config = dict(
    d_model=160,
    n_kv_head=2,
    parallel_block=True,
    init_std_up=0.0772,
    schedule='wsd',
)
Each number is 128 + 24 x the weight over its row's rms, rounded and kept within 0 to 255. Layers, rows and columns count from 0. Numbers have three digits each. The size before them is the row's rms in percent of the matrix's.

# layer 10 attention query, 128x160, rms 0.054, rows 88-127, columns 80-159
086:115152128136109110133145100082125118140131123127148147176107160087126118132119128155125069147135139146145131172163124093129083135101075144155173122175130110142148156124110083136082110151109101101138128122085128150094108119118156158120089163
100:114169144165156105118141096142132104140107112123126142106137111139162139113134140110120158129161156151102135081154114116192117147168124083095142149151114115111122115122144113131155094130156081156134118131080146102072111154098111137120059121
105:106094123141097106117123134143123128129119151170139130116154129072134156110083114155144123101130107169110129171079151138132160115112095146112129121099147140096156096138171144150165134168131128092146145182156133101156154122110124140106108143
089:134135137133135126110165127146124126110095133145107119138169120115106158119124093116132178110156108127141132122121119133115125123099106142193128170144104147100134111137158150133121138145132154137140120159150106099109127183112094138130135140
135:127107120138114139144108154120118152101142149106142113111126128136116110131117095145169154143120120132131143128082085134121164067121130141150141155111128120161140114130123154098129081130131115178151140136140100109113123138093157157149119126
108:121115118151167133162114138144104164126123152106126121083146140149150119121114155110144148116164122102120139102113128143123120103133114134044152140139143075144166148142117134170144092124079119152127178131170131160139137138109163122085097138
092:127159082107102107151111076130128155148150133126129136098076086161131153095108153120113112136132137146088131124146114177120130164149117137131132104150095093155118093161089097119133136125112143121099115083111182118129108093133147109130117127
094:126140132114143145121115130138132133112137135146131158160130161174055113148142112151123148101138129118117178096138104139100113127138109110145124140149118133187127119163150134140142135117159129151105115123109102111161133100127107102126143138
104:143123127139114135145120134141085079156130114110092121095098124162119110112155149157105165129129114153125108101140135139102115127126128149158133116129118153138104101145146121111127107098104171157116126160127151115134143128090130150105188133
079:144140135116138117154134134147135134149161126121123140102134122160141160144129120104131100103130155077104089168120102165125110117102168151078149079107127174173099130144147104168150151170099133121131138132126130193111138152111135103126091120
087:102148111169136171146152124156164146155094133107101097164125118130129160148121099102142179136139116164116141146111134140144168100123159086135140103116105119068148141181113161155160115128128118146164114123134158131120097169119105191153047113
106:136107145118129137137127134127110136122152153154099092142076131189122115122073112140152127147138116108145141138123132113145181092156100139123133123111135128138101063150161138123128109133115154109104134115148074143157140145095125126115168134
100:147136169140108155119159113123118108156187189103085138170132139113145113125147102113179120142110126163129088132128111145133115124112103136114117149122120124119109131144094131148102079145096136104157118128130180093154110118090132137136081122
103:126129143121119115088150113102104115171103096109135121133120161180138110138183162136143138115123137105092181112146148184142121100148111125137151149157143151097141154148113115101098091113134116104141118183122145108108106127145117147123107139
095:111142161145105097123134121146105095126124090109124118129130111139082123134167156133135137105107152146120158098147133123095131171180115122128159103093119118123097107178137117132135144126106137144117169146130125133149143142134128135152161118
092:108136144130118119126156118099119108188110140140092108118098110101124139129140142130130136157144160150114114161137123138119131113126069104202148134122111189103150132119140119126094118090157093144144091127097149104128123173167114111116114133
108:149118147086160124144153090113108094116117094082137121088150172187087122127142095092121166121141111117124150093137146113122150155201130124098112087117134102169114120098096102146096097096129129143133155110101101145120108099128138126116112145
088:083155127111083114125166130143115127097152126096118125131117114149074139117139171124127155123169100115130107135099115119154114112100101127105155139131157151115118158056107091110143137130096085147142103118100148164134109152097074145125117104
114:131134100095121141116123139130102156120105088159131105132116097095089118158116115110110126108121126143089149128142134107143115126143136144173144128117077202142128125117118166105096149074146071094117125145127104170162130114167166137119114109
104:149133147130132125121128103134145162164108100160101137154111134173089138103127127155141136138123127128164128121105125154136121106124115163128140121166110135104148140151113180162134108112161186140086066128138121100117153149137180104113102142
141:150139133137125141142177120098103137142106139105097120164121131168103070104118166146146090157103129136153116088108106155107116128121112152139155116138098136135156121115124135126130122081148150126135107120095119130086142112094104097103104140
086:099118133097145119131073175173114111142130134176128125143161098097108154147136098166122099111172131082123159171146141111122120162109155159150130146105125139135138126130081121129171121145146130141139130101114109122104169132100134141104161131
092:136110089090117185148093133127134144144144145155089110119144146101134105106101116164131146168138109148123116139141144126111112120135144172132127136119105125122056057126118150131168146151152166102123108117142123115177121120134139120098141155
091:179095124110071112118131139148147123147123117176124123094086106124176134135135157090117131117137080106059154117092141168168125128118127159114135141127160133172147163100161113101109098158115166103135130109129143133087150114092106150125127139
100:123129094137149140140099143147098168153135101141113154136162135123121106132123111113137133145075106167155124142128108156167145090060143140086095123134138139119140107097141151150147106127136129133131125143152119150135142113150162189118094120
099:136151153137119126136116146112118144161134163118098147130134125124183090164111141162127126126108119138115093135122113109123122107115090130142199127137150066170138115156095104142110111156165137144138102114094093118076141128142115145136106120
094:146099119138099147138114107146154119123126120164135135096093100097111085123092100158113126130118120115111097088123123095112156125116130134130144116102155165150150081152149140124150123140137160122114105077130112102122061111112186138137116176
112:127147146120100167127140148091125159138104120091093110156134150130126136138160090160175082161140147132108136116128120123075144117134151182167150114127102181138145101129112150117099112137102119110126116156133128114154185081131188104097147117
200:162117131114155159090132140140131131177092106154106092158119141132141111121144143134144145096108141137117148122124145173131100126148134111135147120128106174101140136158120112133075163114169155102128099138126134066142160128156137115135135114
097:151087123141116084107119104103126122121131131137131120136118128165094147133152110117136123136132114120134124095154098137091160103079099135193173106090102169143098132145133097146106129131120136119148122144151126111079083136136118137153069137
101:111134102115144119116182120072107161084119139140116099118133126101111112168128096126143121119134146119120165142146112114184088155143121116173144107123112109146169162125131108133138121094151106134134115155151077115103105132181094090116123104
090:130151108115088133154125144150158150116127127122118118099151154077135118132089135152113123140115100138103105109151133121160094124102078081154096148140156152124126133109138188099118134096121141159128136127133104092104122082164077158153095157
121:159128117123143174099181131098085147135136149123076097157125143130128123146126086113193110155129153109123132128148130117105177124124136134110140111088112172170127133152147153137129128135141127117150098157107151114106153131142129142145145115
116:166159091150113132136141133112098153092115089146156160129122122079117114105127136110081105107108104080118123170145123091171123146162103131134092129082110132147160158124117150106105094119109123103114154140117143140117117154144113132165146160
111:145145119101078113107136091142117159168156101139178124125101116128091093109149130126150119099147171146099131094146092128113130109089114096121107087151127171069125137112099085070130139130100109165143139116108147162137148089148140148114127137
105:150141155109137129091126164135113137151110119108077156137160136126106073131161169141147131107115149095161140112097107167123116111138141142141137142196134108079142135132086081131172159125159147149158125120109111136133122133152130112093118166
103:144129125103111121128087132103077104126143137177102128143172133145141107097110131152129114147136124138167118113067129106137151118106184132100155106073177145145131099113161085163140118102123157141106111120120089136127124139113076099146108158
100:176141138139095127176131098118108126137142133158141118176109111135152135137154158173147125139155116130146111158149082100094164109121134118146115129069108127124099129123144139160167139137154127165130094153151128111082145141154092076133083124
104:112146130156102098135100142095095121098155111124162169130160165131127117166156097133127157156115151133127156128103123121121116117081188138158116120124146127102113156107104174127166098121092131108133158169119147171131134104114144117165145119
110:124100115138120170122112149139094117143117160149133143127103127081134115112087143142159088092116157120156146139123092135101153108106095118117158148116122160144119110149116132128114126149121153073104100165185111093145183164132065138127145115